{
  "num_hidden_layers": 13,
  "hidden_size": 768,
  "num_attention_heads": 12,
  "num_key_value_heads": 12,
  "head_dim": 64,
  "intermediate_size": 2048,
  "vocab_size": 47335,
  "hidden_act": "swiglu",
  "norm": "rmsnorm",
  "norm_place": "pre",
  "norm_eps": 1e-05,
  "positions": "rope",
  "rope_theta": 10000.0,
  "rope_fraction": 1.0,
  "qk_norm": false,
  "attn_scale": 0.125,
  "bias": "none",
  "tie_word_embeddings": false,
  "parallel_block": false,
  "init": "trunc",
  "init_std_qkv": 0.0159,
  "init_std_o": 0.0159,
  "init_std_up": 0.0159,
  "init_std_down": 0.0,
  "optimizer": "muon_variant",
  "learning_rate": 0.00656,
  "beta1": 0.95,
  "weight_decay": 0.017,
  "lr_head": 0.00543,
  "max_grad_norm": 0.5,
  "warmup_steps": 200,
  "schedule": "wsd",
  "decay_fraction": 0.389,
  "decay_shape": "pow",
  "final_lr_fraction": 0.0,
  "batch_tokens": [65536, 131072, 196608],
  "max_seq_len": 512,
  "doc_mask": true,
  "train_tokens": 1027000000,
  "max_steps": 8267,
  "dataset": "wikipedia_en"
}
Each number is 128 + 24 x the weight over its row's rms, rounded and kept within 0 to 255. Layers, rows and columns count from 0. Numbers have three digits each. The size before them is the row's rms in percent of the matrix's.

# layer 4 MLP up, 2048x768, rms 0.079, rows 314-385, columns 0-63
119:131124128111126149149147118118121122128173164087125067156137140127140135109120136101134132097180066109147111163110115139165147118143128136155148158132146094133164098133115117108101115130113109
097:169162125135135124121103136127110127083118110145105125148109142121146162113152151083145135155126084180145114149089123152133170113182166157127114161129148156117108114127135143090104139098134116
106:125120142111138121145169085126141112155115141076140115125088147109157109097138074122092118097131120157162106117145158125128120129121101102124104111176150103134125123138182130147106106131116047
097:123090159154137110144165148140128156106161132133148139166073116119117072159130105144118087140111158129146092155142120109122116132167113102129141148104116122102124138166147089119105145130146110
091:135095109123130103107086104138125156174121137172127131161098102156117108149137122102128091127131111114138148097111112119109160151103166142137082157079169107122159151139121186111156096117164111
101:193106146084110148089136112119133119141151102088154092108123135091085191158112095133128171129133146124128074063127132161109120125143107113167123145106099106164131092136154153188103154118127140
108:130119112090113148117127084148167088134133178089114124107170105106130125080174128099175171136117153118113163120114137104130079114135150131102113124128136152136144107106118144110107113147125123
102:121098135175112109153106147155123123113082130123134076148128115130106109097111149113141116131170099086143119143099129096171049114170125171112179104074121149125082121135110110186123139105116135
104:172170144118172123151135124142109129161143153099132148114161183168116118173162138116131169098131125122118122115109135129169135130112122117135145101106122137156127096165096154151084165148138126
096:154113156082118121112136117103145136135094119154117108098127125082131132203117115167154159161157117153093152104116146122139167147134120139177138134085122126106127118153110164165145123149135126
091:102108156126108147116133134106132118094148127084158099153137124133108159101119091112141132131153107138112143147164109145096103174176144155099172123096124095128145106130166139146096158154086124
102:131156118148149117158094160112161108128122113116128118098184113144128120161152058145120069092141099148129142132114137167168129138108109109104136134139134130134127130148141133170119087117165106
102:184103120110090118140148112118111122106124126139134099128154111114098101149126110138134147157106142150149109130157091113107137171138114141150109099086143054130103156111128108134131125122114122
094:141175123144125165110115158145105106091121164160144199112120110144186133172134157079155132170123109110120124122145129122113128197151111081150137129122162152101096136113067146098128121133097136
097:112104125129139130117143165122132149153126050178145098133139137112098131119140156137119101115142139107144080110120093144146127130144190122198155120132098077115108110140132112080134147056171150
102:142123152140155115134118127143104166108190109132095137106134126149144164135139151116122104105131105150117133174146141168152090140122122148188158101130093095102127115141130170183135179123082122
098:135102127118142173169113121132107151145100095089170133120156130149110148137132128120130096136129108118116166105146131144092099124122120109072154130161105159121157104094128097140086162107115124
103:200082114130107146108135092115133102149120128108121144105105121145111133127109107127102136143174099148181106119086125131132152148148137118124131149127113155157128107108133124117146087134147108
100:114141091138090138100113165136173125142120152076099103126179135174142122125154124112145130131095123146121158104146197174113141118131130142114138119077130111142143122173133149134133137131159143
105:102088074153154113136128104129102138122127140109144153105165095126115123180112124158135129121119112135128155105143115066146139143155133155108134108123127140124161155107104132082109106167116137
098:139137089114153086148178114084164127107178112131131174160161150175152136143085166132110115151174134131138162069154121130084145148183103080147113131072087116143125145120174163110091075100124113
092:102096099172090126096123163128142121113095122051143165116164100111171107132168109133106137107142147144113097100111124101184130163150144150105097142157131128116116119133081122123169141148159118
098:099157141143123106093098130159163109086161146143095126110132157111124133172109141131109146133099142103103110094141155119108176136116144133151133103139075110106178146161111106078122108153099106
092:105132089150125122113077157121134124098139114156141153136118144139106105115137131107124151152145088159121159118090142105139132116145124181122161147130086092163115153114181105140116092129085100
098:152135114123137115102146111146134132124146197142108086104136131094129147138110072120051133101080139144173135085127126116129138161149148095139143119109166120129120149143151090129162142154110156
096:120179137131139145167110113136126170140144122134111119110090139099131138163127106130161144101117136109143118114139120124084105133136140118130162108121147131094104114117111126091149113133111065
094:120106187129162147118142111113178158122108092134138160106152134110124144144118114146167122153117131114120127128164149162135146140153116092141106094139178107138149139147150118087142120119116138
091:146136107097095138155097116142134126070108175100136137114160153127103161130108150119081136114148137154093154097106154130150153170087161126154129097116157108093155090128121145136122155147153117
111:174140134129115130141105098127105141112096143113125092111115081116134130111110154095104108148100116139091134166101087145132138115149127111126098112142104161161122123138141128156137114107123093
103:153115151094122153128106147179124171096104087135128155093132119120145120123110120156151137096157158102165151107111133112093162141134135131126145150092099123087157115094133110099120159154133179
093:137106160145144118162099114107143101074128099130154139168130154149108162127105121137142080148110131150143152113131137164123140113123179090098120144100149109112147135125171109125115159155102161
094:108117147134166142124158116095147129128074095157125114125134097155122153133133095122092145133124101109108142122114097119123141122134135130150131150143139122157125105114132155091066088143089113
093:150135139117119167130108118132136118098073108137133101102074126088171092125129127072119099133158155163116128114125139163087113217187125097159178159119114129129134129124157139140108144156123136
105:123129131150091097097136117129124157143108156150134132119145129121177131146154129171152123134138137151123138119125128142123141109113133082119167140116146121179127087100119131131172129135128124
098:087156120140115125128112130137115123106111158098164093153122135108158126133154142134143146142124110142167139129110107125125072124155110145086201113115100092099150126108126133105106102153129144
108:104137157106113152131096127100135096132106101114137136126139138092130133119111156132111135112093129079116179127086160085146166081109122097099124093143086110142120117121139121145102115111138083
090:100132170123096146124137152126150155118117116181119111168107140142117111130145144141127135082159118141114121104098118151113078113086122105124162120095160117166157108145134162159154136125117139
094:127153194136106160084138087154084141139117110112100146102139144128148113119114135129109118151138125162156130141137079113133119106142107095105122119099113120138122114166124102148144074160095158
104:116109140118122085128126112139142107121147126135080115083140146086144098111119080083100173108124129159151122095158138101096107120093143147130164102111160143125144101123133103120092123175169111
095:112135117103164145143114173135110138123129134134122101123143147104111118114161153158131135119115127122102112110148081118160147115141121147113106149128126150162149131128146129119103119112134107
107:157132162127137124137091101151144140109142184101143068097122138108136075077133109119122125164148111101134124154198162125148138171102149141107126139175158144160171128116107112111133086118120089
103:187125171070164145119130075111138151131130080145137163125096068103089138174159136125109117099199100177135130160135158116135126080116158134134152092045157081166145108143170177142137113104136107
098:190144124133122163106141153156151137152129157151119136148129136142124087187141155100140129170125136120137138122124156136134099138171097120132141122122118099144116169140125129121115132113115122
090:135144159115117099096118104101094141132132160158104112115126135176131138182147166131092062138122115125110093096150141088120122191125146142136142119113101124114131135130164124129094130139119098
114:107143151094121154132170135155137149124155102137127106143117076182132105102158114112099130132069093116145111131146096127150137132093100129142108138128180122120161161095116165113132125106123167
106:077165097133094114081139171139145140097148104162164132095165129093122168110147115107104105158093092102113124142138158127104073105165086168129138110120145125102133130123111163113131136098138122
104:137127123088152136095126150148130156155151124102079180122134146140154122110093119105126154105098131105117139084140121137145131106120129111147110169145095131117132145159167148148135113083123111
093:116102147141119122175107132160124142127167163046150100144166127171131127117108131184121088134135108110118129138105144084145138130090131132112098100129131108119130138128095133122120136085100132
101:093145121105150192122154166124156113155163148110140123091111099132129092147149137137130151102095140140133124145116120118103136169141056120111117115091115138134116126137130156154135160127111114
103:097137110150173098126123135125158154124094157124123120131149120125099125155114119087096145077156158159168117169116129138138094127137152119132120117108109146092117147117157090119139147126131158
099:128082147149155142108137103115154135100130123137116159109204093144146102155166161130129174109104126135137116145148114131121125183159163141156142130130149123129102167139114177100151161127097174
095:111150165105131151115118083119102132080117126095107102120156160104108134117072138108127115149154176120160105098087162149134135105110078076146105120119146136113141147111127120153105118132193166
109:144152183109126118092140126102101144115123100140165126143154109154123125103086121146122158132104092126140096177131116105154159113107133151121126127079129133111128138146131169130135128115154146
092:122182104094152143139123174120122095160179164145140175104105115141084114162121105128148126145111112136110173120127083125112178134115106152147125132088157127144114113127165124093148066130112149
096:138148092101117112110088082128140151113181098118124108110121084148136108133104116159106106131103147110086148136114112181153097167116151110121125098127109161162137131121174126164167130095176140
100:115136109123135077146139151117111116131134133128117087146125125166130143153115116107096105118120124126114120132163080140163070172165116135089114114121180113104149156157172130126118127138116160
102:105098133157122170124153085135140136145106114122159113148153140092102134136139134114143140151137117059130160130151069132155143154115100149211127123161129088098166133172095068130155138083145123
098:072126114104100086148128090134113145161159106103180132154136173118114152166109105116092116153132150146140088135123130139115148140116174108104110148099146127113122106121162154132125071079132126
095:142156122155128076123101148113150117099106148132142120148082157129111175099071130108123102106121132127127151083156145138139123130132153127148080079116108125148122088126084129100132133162151136
106:110179118178092132143156111170120132095097115170159137141150163065165118143141138137122142165124142135113105143141158142152112130094119111120139132157148156118104150123127140156132097143104140
097:143145172119154175139147105127152119137148132141132143110118105141137120122098146094157165173097116127079164163134153121166122132163130103123109083107117089132149100154125126120125150119136094
098:106174107128107147126128116096057128151125113169126129105165135120166124151134137104149114118154147152156089148166063118117135148100104135144158134105123146101146101105130109138158137132116123
105:107124092123152166175126158157130140110133158128066164121104100124121140124110140110121125078130149124157144096167121090122149136138097092143136142079129130144126131107141118151112104168107123
105:156163140132137088154192104151120155115097105166112111148139100150096154153115118118079129102112127132093118129101090141126174132107089124158101141102162116139113123117123090116094133150102102
102:128115132169158107184091102164140101140119101155109153103151141140131085107165118107096151115126134128127123091138140104099158100124104141186136111098080124181144128116111090122138121131139159
098:144155093143113121103126093074098112116117049187150132099088126154128134117118140134121131125126103119123115100153143128183170102128134116110158156107097130137161202122102123141126148141103089
107:172173135102127157110148102154149125139083118082117130155134111137104112112131127181108150140117105116129111136134155172122117111095108084095087099127149076106144127153164131147140098178135124
109:114113079155142103140151132135101136122128146122118137127120113152117107148110171133140133121136150112124110126119141093121140134174074123091121147142126125170117138115139114153119128139153133
098:165090106139136108156152133133091101166150117124139114128136136150138127154153133111107162132140108154135110154104126108117132143124117140159136165170136130154189136152141103129145117136165147
104:141094147132148148126152098133157147168167113119152103142113125113112109132133111123107167137139103132135124080124121101146124119161170152124122154077116129089116163088097110162113177137149084
098:131113124100073172143125157166123083106140093151146134119153123118121117138174115175124158126107198120127108141156134123147168081129115181090096107140100108154077119144112107097143149083121147
102:147152110098140147156105167177151129154129153161160121101133116082128128116095140101175091121137101106142140090155121134126106134176151074136134103146156151095131117180106129078138151172115088
# layer 4 MLP down (transposed), 2048x768, rms 0.0454, rows 314-384, columns 0-63
126:137112102111104151160123117119086102155167142094160105192122144102163119128120101113174133089134108109098127158113124125116115109152127135122126148135109091124162142121118137087140159100081154
084:129082114158137111125104126114144151165115142132159130151117177131118157084133152113144157101136146101141124152146153107128155119139151130112085123111137129131146164114114061123132114117130135
092:151189143136116156128141093141136133138096128101111116123123125069096147112145099160105120120146126146150106121132130120133126128134143125166148117127116126135135158123153114137104098168117082
098:098171159153154085134150159111130100134155078139083126119111159125150114168068096118111113155115114109148104149085085151127125105144117133159143121103138127133156120165150131092128114079112151
107:108139083164141149130152164098132101116151099074147128123116127070113115115139172146122185161138178114126098153181133111106162122132098094133107103166109124128154136154126141134145146123099110
097:109116134172138118137108142112098169122138141165109113170165132142149117112181130138143112109101122105111093110126139123123134148122154142138111118125125119128148120117056104151125116099085162
106:135124084088097122128141138159169129126148169099153113116135100102088087116181148149164167117138100121141131107118112142138093138104147129064103117115146151113143080101080124120123075117130115
101:129138140123146133122105148151135142112070123154106122132140134130125166137132146125136150124084136161118131136150093114116117110145146137121113112146139142115105101071116095174137150098088116
108:142100055072130132143120145135097120160129087130112150073132132137111091144151149140134118138140047118154106085110135169118135089106126160100143101144122130160138125149105148110125108146130136
093:150120131117128086089184133119128122129141143116118138095161128169132111137131103167130125109110176159193099128111142143140120142198174132118091114157133133132119139110122121108159114128131136
090:119135156145137138141129095153130129142129094134164141136164144117149167142115129137140157121154124147138144091163099156127131126094144089111159114149140078129122098124107121127113155130106134
096:099175143166119083156137117119165139141123140152147126083148128096140129136164096165143092153114140158133126092142116108152099096116135102113094090152155116101108141130162120131128127146173107
090:119160105139161132147154135106139134157140147142155117125158092118124125169058141129180175132131129103127124067083125142146136121094145163143140158143097167170166139176136087121147119097140125
094:139152119120141151146098151132137070153137115149142142116164157110155148151114102121120121125126086099155144114138124137129111155079155112115182138153100107160149135153131126164173139059128098
102:091183094105104112100089099138113135165121132102091108106102135105135121089101127160139079115116092168105155124104143135143138141135130126091156110140129141106140127101166149133125079150156089
098:143140139152136119103178164123147143141151095157137101104143095130088105156124144156114099123100087157115089150148127098145151171098166116141170193145089114126112148124127133172144163105092158
094:142110117136161098141133124122151139130111133144140139123098115143089140129086123206147096133143138108131144138133147102119140075147099112072148124162124155127115122145138128113126128151169124
107:119126116182147097114136114095126159172118140153123129038090113066107148200110128129149124147078117146130113127147109122193173123112108127134137105116118103163116141128132142088161136109136099
130:153088132111165107138119150148152172147142147132142162215130145102132122122091141133114141134114165125144118084104121110154163094120144140109136129153141104109155130107158141130129159099126131
104:114127107167121120164111122144119161121162151103158106118139116073144096153119122127103132142120112141093159113104093084158131108077140128118097145100158112097170118121141145099126109138115133
082:120148128151114126108169135085135123101149124185135138144147102135125123158155172120161112128150133140105112092176134140142136165142119115134139126102051118132137104137127170125143103139151141
098:138132126139160131114146128176121118120147107201163132164114137117156117139136133109152150103110073134146094194106111101113134099089117107139104137100105079119139099137093072106132082145116146
109:094104095104131160161163116125119120113151120121114087170082116131120117123161131094121113173139147139147097138144095094138139087141142161100140128158100086096172163104113151145134115179113117
088:143139178168110156097114131122115143097110155092161131169159140147146180113075099142167140107126149151099102117064172107137136085114119115141102115128127104119100152111113106113100161136159137
095:117130114088130165136153112103139132088150155123116130164068150128177138131147131194152181130112103117171154117180122121116146166127150150134142129143113090124116154088155094132182160135175158
087:089137146137148094130141142119126159148132138138144129138124129117144119106145112093138097139161140117137119130167150128145106114130167173140127081143111106063097136123128135104135071103108118
099:107133117114099154135142127130147144142080136160109163083145128077166146144114113155107114125132156157065110102129151130099127123117137097117109144152089113104176133145134124090090104169164130
095:142082122124119144133099100154116129179123143157111100133134122153171115097082133140133148158117121124163141146133152128156128113143136098087171154146134131119156079105106125151131136099105111
096:141099124132165140129161106158108124109122126138107117144110123108107152149127145149132194160123154092134147126092133135157144154179142108136124115159142146151150120167138112119127178076141132
107:134170133189138138150089119164119125129132102163106166118102126158154091141101161161194092116128135139151170109103124110153144136134138130104104156134130152095185104131141074122142147155121150
099:116171138170096147120102103131134171158157121135112141080107153148134104150096061173126076111148157111124098116114113127135145106193095123140156109155148147140092143150158126113156126122159123
097:184106113147105111142097162152130133130113105128159126123131108106144100106106158160137153122142133138110115127158157113137172137112149133119126125121118131100163133124092073152114105137119158
094:114123126137142147130106098158108143134134086155097142135163134168139122108159141136133064121142135132151108124122123133146097107164148113104142145160113079117135151159176129154110141091094133
097:145115154105113144125135111120155163128129126125157140118144142091170130127096126164138084129134116153123106131142155155117133138096120083136161138085098177096096089103132121132116105112117148
093:138120134107110129127146135142143132087125118115128142134112149136134127110133131176138148143152115166140130159132113105134092109133187115149140109064118142135139107123133183158125111141111127
102:109100134088104166124118140113104106167128104186133103097138143086137088189110119110128113103123112080151139098083133124158163114132086114141139127101094157127091120086127182121148157140151127
102:104128063150156139103159113120135138118137130094145145073167135097154127120136167149106164160104091148135118146145096104085104157122072102211090153131098092123123146153108124098113115132158122
086:121110097125115104127129105165103149134099123139094114107158092158144117113131098174142148180121146104146132119144082120095150160123110167050137144102115145159176166174110081119095134145155149
092:112104103138135122097153132091098113147119120096131095127142160121103111119144094143116139139128134159153150136108151118161126127090158134133125137114140137139139105133121123131103128151121155
083:162094174136162165119150124090129173138132154121174131132158156107111134092128140095116088114159151120106101143139108149174118140125094163119126155176206128127119135137119168150141108109105109
119:138132133143100110111175129133123117108120096117102139121139143121192143117113101105119182124109084146099115133147088098129153147102129135164139124103141151132131165150122088145063147148147129
104:094111168138092112082158071104110133097144085194133131097132150124105127123173133124132114131130170155151149156132107095107082111094123110095142139121153115135135167106136148174108104103097136
095:104113098152128156096138135147147131175133135112091134153148117156152151192129085164125090105169149098096097134142086124092127132114140140075115151107132129117141105121141089153141108124135080
100:110121153108094128145136153141138103109119106134151126128130123079120141079157117119180145138126126159147135168132095166125145120126105123113135098163124132131102140128123084121102133095137120
118:137121159102123130095121188152127140157154133172154111179145107187117134143118130098100133155121164124154120115107125150124146141133099129143152122173139122101126083119131152087127091117147131
094:118109101146112079099134178161143118118099107135105124141098146136112160084139127160114147132098132080151093148129137160142107148151122173108103127087152098114138093193099107112119138129138080
082:129126109131145153111130126159128100121122138120160130142135078156136160095146120130127071140091112090143169071102154133153101104109150144152141143119129120111133137132184116138141103110121119
099:098146103130142132155131142146147155130115100119152103117096132141131128093146115146129228104110159142146158146160122152080060098134132130112148169127141124124109103134120150130113149131154138
085:140142088174174111104147145158143130168112132084152163128126115120132132154181132119143118136174141141116137153114099138134147134121129119128111108148120156112132096147099133146121160081100102
095:149126142099125120116157112162147160101111082083128138134148133151165124185124096094155101149110121146166115121097102190110114082112110156095149139119105120144173195122101149116145176137118128
087:147138084120150145123123085169131152096126135143083115108139108089136128088127107156156107086137161153144149132118111104150113137113138125142094167133164111117142144151150098138121091139164116
112:120105102128125133133129121082170089103113121143128152152134154094124080121169104118171095132136133168121170099122140111117062137076126118067130129147100159130122133094114166113133170115129119
093:119115150110165121134145163140111152079110138168127112145148140136125112124130124140166120133138125127167088102077145094133108108114084084163086140124132111141109161131127143139149090164159119
094:118125136121139093101095122139160120138163152117158154119132163123130084146123132150116057095110172157065175136080145120122100147120079104135123116114106155092114090155187070128128115121139088
094:083093128097138110131139190151105165116166160138117135195121091127141097131143099121126157200152141132112183165128131112152120077122164157115142166142110134118178129152106133079165153095083147
087:099132080133107153127139135138120117128134082122117128135145125116124172135136108153128138098152152110114174137133129121144093157093134109139167098151075103126147137105118146096075140107129115
105:115128118124118139099133106120140097134132150176135116133115134138114182153148132121081133151147117096131142139176113136120141124129142110169146111162134133083115121084067132125147135166192178
087:112155155144079113191132149157101128180113117148133127119179124131136120086128134163130100118125139105142166128154138136139180141096101135096151141080170141121182147125141088126161119125135125
094:158123135107107077107106151099149187111105136161137133151045110146106117099126137123108121132122149081118184148129130152122122126122141168115129135129126113153115135147136130109111115118121126
100:081157160199076130127127120124099157129120118127153140137117132126103135142123131126123168131174185097144150139135173126131106093126100117169156211137147162122117132101122149163124109146104123
092:082108159146186125111089154115058083128125128183126148109161183129137151136141117151163109104134127092118069186061160141112161121139142147132102159157124124133111122165148154096120150133127153
092:099148139117126149141082127133166142169152113132121110102198098105129138140115054085115167099102141141140132155140127109086112135080102145150075150157140140122136087125138131102143145109120143
096:099184106163102116145124142126125133169109133106127184119140120125110112128144125138098107079124131132104181132158095160142101138139114123100140149106164094111158129146150140151152146176110133
096:140141118074111134156151076110151087112089086159106116124172102129132147111126084149105097102130123131078117138123113095114140136113074140146103129148123114158117117158130138109107149139121121
081:103137148119117115141101101097148105147139148126092162096109132159092110127118075136129082138139148128116099110134132127142143115112072108156111127127115142131144159088159116153138130139144146
127:143155114172134148113111151115128164143100063122149127153136153119148156126129148119134110094130140143134106120106132087108140115126152087102127089133126119123117125100129112148120116129143147
098:136135149115128171118120120119142124122142112158111073151097111129127124088151141173126139113118103158129088118083137154149100139136129118120072132106097081140165143124142142146135136129127126
092:118130132129150111154192138142116120137121132140153117152130104125116109183098161132064144158141129136118122125152146073131135164131115145123125140128127136203156149134125123149131088121119143
097:106139183118140146137143127128149138112115131137131166119156155130125140110116139061145159086100135117140165116134113091134093138121132164155125120094140116135123176131124112095152138098088137
092:126182125131107154133117127096193093164144128087109152125155114129097131132093110125132172117167105129126129122141142156158125151156112117157126136171149107132139085113081099162068140127120131
109:124144121106122118113125102122158089155159163139117107123113137110137120126154156120102147151160108128120122124143112092152188097096184153177128130161133111122087117154128118149179171095090125
# layer 4 MLP gate, 2048x768, rms 0.0763, rows 315-385, columns 0-63
097:120074132111152098094130153101137129148089159163166114118092134097125155103067112114145110092143153123097127148130167078115157148130136116144112120054100158139114150099138173152161127151146128
099:137142133091118152066136136142080144159146147121124116115109152142140123144120127120108164081130141087109113130113123138114142115128140109126164126090159113147136118146080136171119127095138129
095:111119142120101133154102097091149095147131164110101146135143124142161156099121159156176113122183142122148125101140163123142114115127146117143075108103175093125144170066140135157104132191105119
100:177098149169146102065137107137100133159121113125170121108134114147080125142090143131115171149134124137116122119121130150115126089158140147126095140112189129132077123147129136171126157153130110
102:126129094148165152121115111139111124151129134140070145132122143149095138153099154130152137135099148141089084135153101147125103074117105120151116144137159138095140149103135167152105126114120130
106:113127136108160146148126108168138125133151116130132123130118075109134165119128109133121159090112117146119123106131158070123135127122138133095120086119128090170113157093125152120088149150122111
103:147128120156100130132157117142114167148166109139133179107136151125148132141116129138145178147137121140156171120096166118126140100093080160116084128115109104159121144093171172137121174133129168
102:097103115113167143125150133146058127130123097130110150130124151136084097127115116125144139133112130165117129103122123119143136090115143104130158160142162099150140148118145134115142150119155124
100:099156128173130130138102153100161125124161113141149133097109099088142178142121119135131132119108089116114098128170116107078115134102099119103139183137111095126137180159116129170131167143154094
102:144095111123173137113093138141115109184148138094120079121132128116104124089126109137124175138161126135152135144133098176132097139126152107142131101115139112155136157142128113166153104120131118
098:161134101131112134153132132090154142154132159121115108116120091112087119103116119128132129124135125161107144090144137134141133156134149148154132132138146145155107122134078116141155107142141083
101:134119165139149155110105140123112173162118159123147173145115163158121092156096110102149089107098133123136148155163106111152097119103125110072069101130133150127122162126147178155153119136047146
098:145178130168125128113141133167109153111090139143086154135131175128138169115130096098127075146120091090168125142109107149117100170143115141139161165109159171135121158139109112120125148100152117
100:094112137141101115136099144151130078105126159050124156156145142149138131098133116167133125151105156123130109134116089102128149123117138101119072115136121093140131149127120115143129125179126142
104:125108159120159121170129098096160109160147101117106171133135108126133126140089093102173139119144146087122135145141120112093144142133171125141140138113188098141126125138111116120163117139123132
102:136091116139146133123141208113109145141170166133121132124126142130131168159170120158151137117116133117142125141152128159117137139117133109134137138147130132177118133122151156146160134155112118
099:168116078135158102143130142129117102130135133123166158080124102151140107155112097114112161111137119125145131088125119131165159159115107144127109118087154175157092098168158113113121117128136055
106:119094127124144084111120145168093131114140109149118151156141131148137120121110106119115108131122122125109149120103156117146136107122156145100133134128150116110142121132158144107103134120143113
096:123107116194120108156132178086131130089139099125160149100166075145144118132113089100120156132106103136148141144162130120122148158095141102129140137115110146106130106122097088141133109124121126
097:146132116113124121125165131120122151095146130109125137141135149128084128158116101120147128120132173159125159158156118141085157108131126110168164167125144108125149124107147144104136105141095109
092:101096126143118143085143101145116148113138099103087168137132137142123081148130107133123151113122135164112122132105117103167122102073120096134131163072120141129117159155129120088169095077096129
097:124162147085097148106131150110099161151106118104132148115107106094146101120126109107133127111139123155154159141110105105140138116129106094096091161116148144112082110121132119139144139109163157
092:132125136169092130097148167113172141180118131153125109152169124122112185112118176140146144141097114164136076110177169145077142141109091142127112134121110113190146108159120087144137119128120125
104:121148109126150149132092121144115139137186101160150153156150127117135130112166114187122090180108137100179159159180097148121104097106095192144144108144122125128118126119107140164131127153136131
098:149127154140147098141105143078107128119158143133109121114115130141085079123165129104151131136067103141156134172198166154122118107111169117127106120168120120089151154114134121103119131102157082
095:195130100140094134143121131113135112149135147143135130136126130123143137145119152101124140163131123130135128121122130116123140124087106151115122136122143131159133110091162138157087130162131100
096:138155123101149120087170130100142158116121123121101123136160153125130112101109081165125105151130121118132159125139135097143137134135115095094096105178099140155124042152144138134087135169153145
105:142061086124153114143136118128137156120178110143114134130078116138105093122087105149121123176105153149105149122157123114116097103127091101134157168126137128166152166131125115128104114108178133
100:141160079143109141103125115118107106110130120129122123119124134100161141140112133117129123192185119173123157103087176122095173122095127149120102124175081111091123096157145094146143121071093154
097:115138099133131099159114082085163118090112102095124102168113134118154147129136133135124099149140126150103114138101155108134107137114130089129107117104106183122137137127126132141161159173100109
099:135118133120128100142165132105109136128149143131180127138149111120091149152146156133113131116128149138132119133122147126159150130144092160112071126132157113091185156170153130094154163152100096
097:088180119113106065095139094107144089120113148112142113149137156156131143176070141141134119144160115110163131163140094118148135132098157147124112125125091088116169099121134139088174114106140131
098:155151162149111155116147142136136128150108116097112113117131136178139134146106119160110132127122133111154112143083156164109176106114127165147107109144140090110111118152124121132152154166123108
099:121142136125142129098107120105180157148167104108112131135169097143115110108112159161104160138086129126156124138107134115119130121117102166124124143156150114147088126118154125160162119125159139
097:170096101144161101174126121142162103109142123191130137067128097125148092152149123095135161138158149100085132086122110078174093125139148130191167130136151137148116106186092159133157115102084094
095:063099131087132143117147122128160127131136131118149128083119103117151119171103139117131134127166127172092126108122112094130130135127099154160126132168121143146152160086110116114123066155142126
096:177131117117124119126117143159084130125138125137191140167144133137141123154146116114077142127131134130100123089139135139115133165153129111158115108143127103103080147151162153103103107135143115
101:155174119118138126121129132104105138101123125115144103134157113115132131111170141177142112139105055145163168109121117097168108099118140127127116076104138095151155108104118120182157116121126174
101:117150170125166111109176139079120112177132153113117130120128112141120140071114133147121107140124113081177115107097124152135151131137127122114130121138120141113117111119149108160125125124082133
105:133137125117138123149113119124090125105152166157183119102145129124088092090110136132105153148135152110162130120153164123165169159138137099098073154108167144125130124121103170129172128120132164
095:112153145108132136117137141072101108116140106154133138159174174153127162127126087145118151147138093148165153112124127171127108136105112122105111107149121118110139194085118160150120135114125124
101:073093114162120135146124083091144139114126128121124147087135131146129159128131111159159087146143079132158132084105100143157144121104160129145143114141142149123106161101098114121132129140126102
091:111148183129132158163094138123133117165099134175103107123162116127141135156100077113154051089165119092109148116158098158146083165083137146118155109140198105112143147131119130152120121138187110
108:078136128075122148168170128109143156130150083117110118101132153127140133125161102122169157077079087166138130142169097086173112097117120157120104165130148080119160144069156117100153126138111154
103:119159165159142149128118120107118139143127122110130107132138167106108143113133130138135110099109139094102147114150122081100141094131139106117179173096133179159117094106125112128172126169112114
097:151140178139140117138141155185131131120123142166117135140124123119148140108124106138120141141119152194143105108117124145122130103110175155134192108159128103138136120153157116137122135091117114
102:119149149135115146113120118127141122128111099157141108121153141138153130093117147083138135137123123098105140116135105152109084129121078161131099108120115138144149144129145169139112131080158124
101:162111096116149184182097126166107072139095174119133107112145095123116137096144089121103161158180132131169113079108126133102143165148123131167135143124109126136103147115141100158143129123068124
102:152133146111111155147143142127167155105101146101116116126113095123170111135146116158123089146108161125144123108101129122147123112084121127117151118143122094119161156087140108115160149117129119
098:139115130170137126087109105109122125112109148100113124134150101163129081119108109160146080129103116103123136146118141124163108124105130163131112084100137156142135080175140115126149139129122133
104:151146158148113143139138098114088180103126143137155160169150149096078138131135112173120119136132137130136173093124131085136060103127136092084096114085127146161150153082121137194114143133172113
105:180096142093178105139142150127115097121117118153132148103103140146119148173143128107113116124114110100115141165126129126137156106102064187125104133123113185140068164156120114146150091110109140
095:144134116114114138171117128129129128163146128107111139096120140156127116144143115128097118115103139131100173111120132116093139149083108134157128084054121137134108075131119105094104081111136142
093:123118126183104108115154121118115147146109166154147116094143146157131103138138151175122120119194131134123127107124134119116103124139087148104147147110176119131155100114156153130112112155130072
102:145153161126113171174136137128127132130098132129154100146150109088084151095160167150141143190110097130131143130110144178146195110080132168131149149123106143109103161093142121141171137116114132
099:116127110110127134141127135134141097131132129144173167128108128137172125107148114124137164072092114132123106076133157121132128085147135137091135136119105175126086141144124140132128136124091110
104:112161123142150164126129159079121164122129115106108139102122125159119104161144111120162118148112137148141149130123119064157167100149122090164143149129108103150116075093162134118124156120109143
096:150145128142107119136113133129164101165139150142191104134138145109128159134137114096079133118116114112090150150174138142127102099140178170165116114123148093134169106152105141094152131146122154
097:173147090111113127127123085085162111149132105155151126114129143134131111132176180118147075131114120146088138080145078142109113118159102140068129107131153110164146135154149144117104136152123097
098:077094129143153120177143192066113119125116152152135142136127146084104094116166162142162106158157131109105107145107157151096165097160140106163133170144173186139157116140126111146106108150109159
098:153171156160113129137161121110116109147099112154102117183122118134134158105107137131148090122159127147139092118140068155107147100110128111129119155133134153137131090127104106154134159104103122
105:129136161141123136150123131131106127121164142101144137115110118162125158115113078112083145120111156131089110121120184121120121152165139123123137179097086105148097073141120114156127135148109127
101:114121107106125192176128151124106122168149187118134135110135138153126147104108133143113131121123131101107149096114156126139129125106083098120145143172097108162090131148164103109139179154168085
105:110167151116125091184168168134126136093115129170100111122132152107137089143162115090129137114165103089156114152106134125182114114090135119132126113132134136199078149108163150119138160113138147
094:160158118118156120110133124125135132104146114113099110140154153132171113133122117149185118125116147130151127099087157147123130125145147130137112101104150105122146139147135102114151127092164152
101:116110147176148125119135080116139102143111147138123155125115083083148080130140149082148101098130155126134120116130091144145116130105137134177118116139144135159088124134122154108130146150105098
104:155109132110096110110156125134112081121144103096170126146153079169143128057159148131118088154078129141171117139092132109133096142101128114114108089138113124155122132136140125121163117166170107
095:141123114141083129122121092116107118088145135114126082131109140126146110127121153092123144065098106157126145133112123080154098111128117124161116117141096137142095088135118095110143145123143138
104:121157113129133125160161107097127150191109143117169099122128110162097067130089100106107127100150100131180126110172117098103103145128124128093146150112128100123097120119088143136105122151109088
096:170186109167152118142116092114113158146146154059104111120115144131104142158117152134128130147129103160103171091118143141119119129140107096140122139134152153128135129114134137130158077174162138
104:147114145140097141118150116112108091088128126116155117088169111122146154128069133133117139127140106096123128136113146126171111140100122120118138097096082168135118119097164162130111121088131133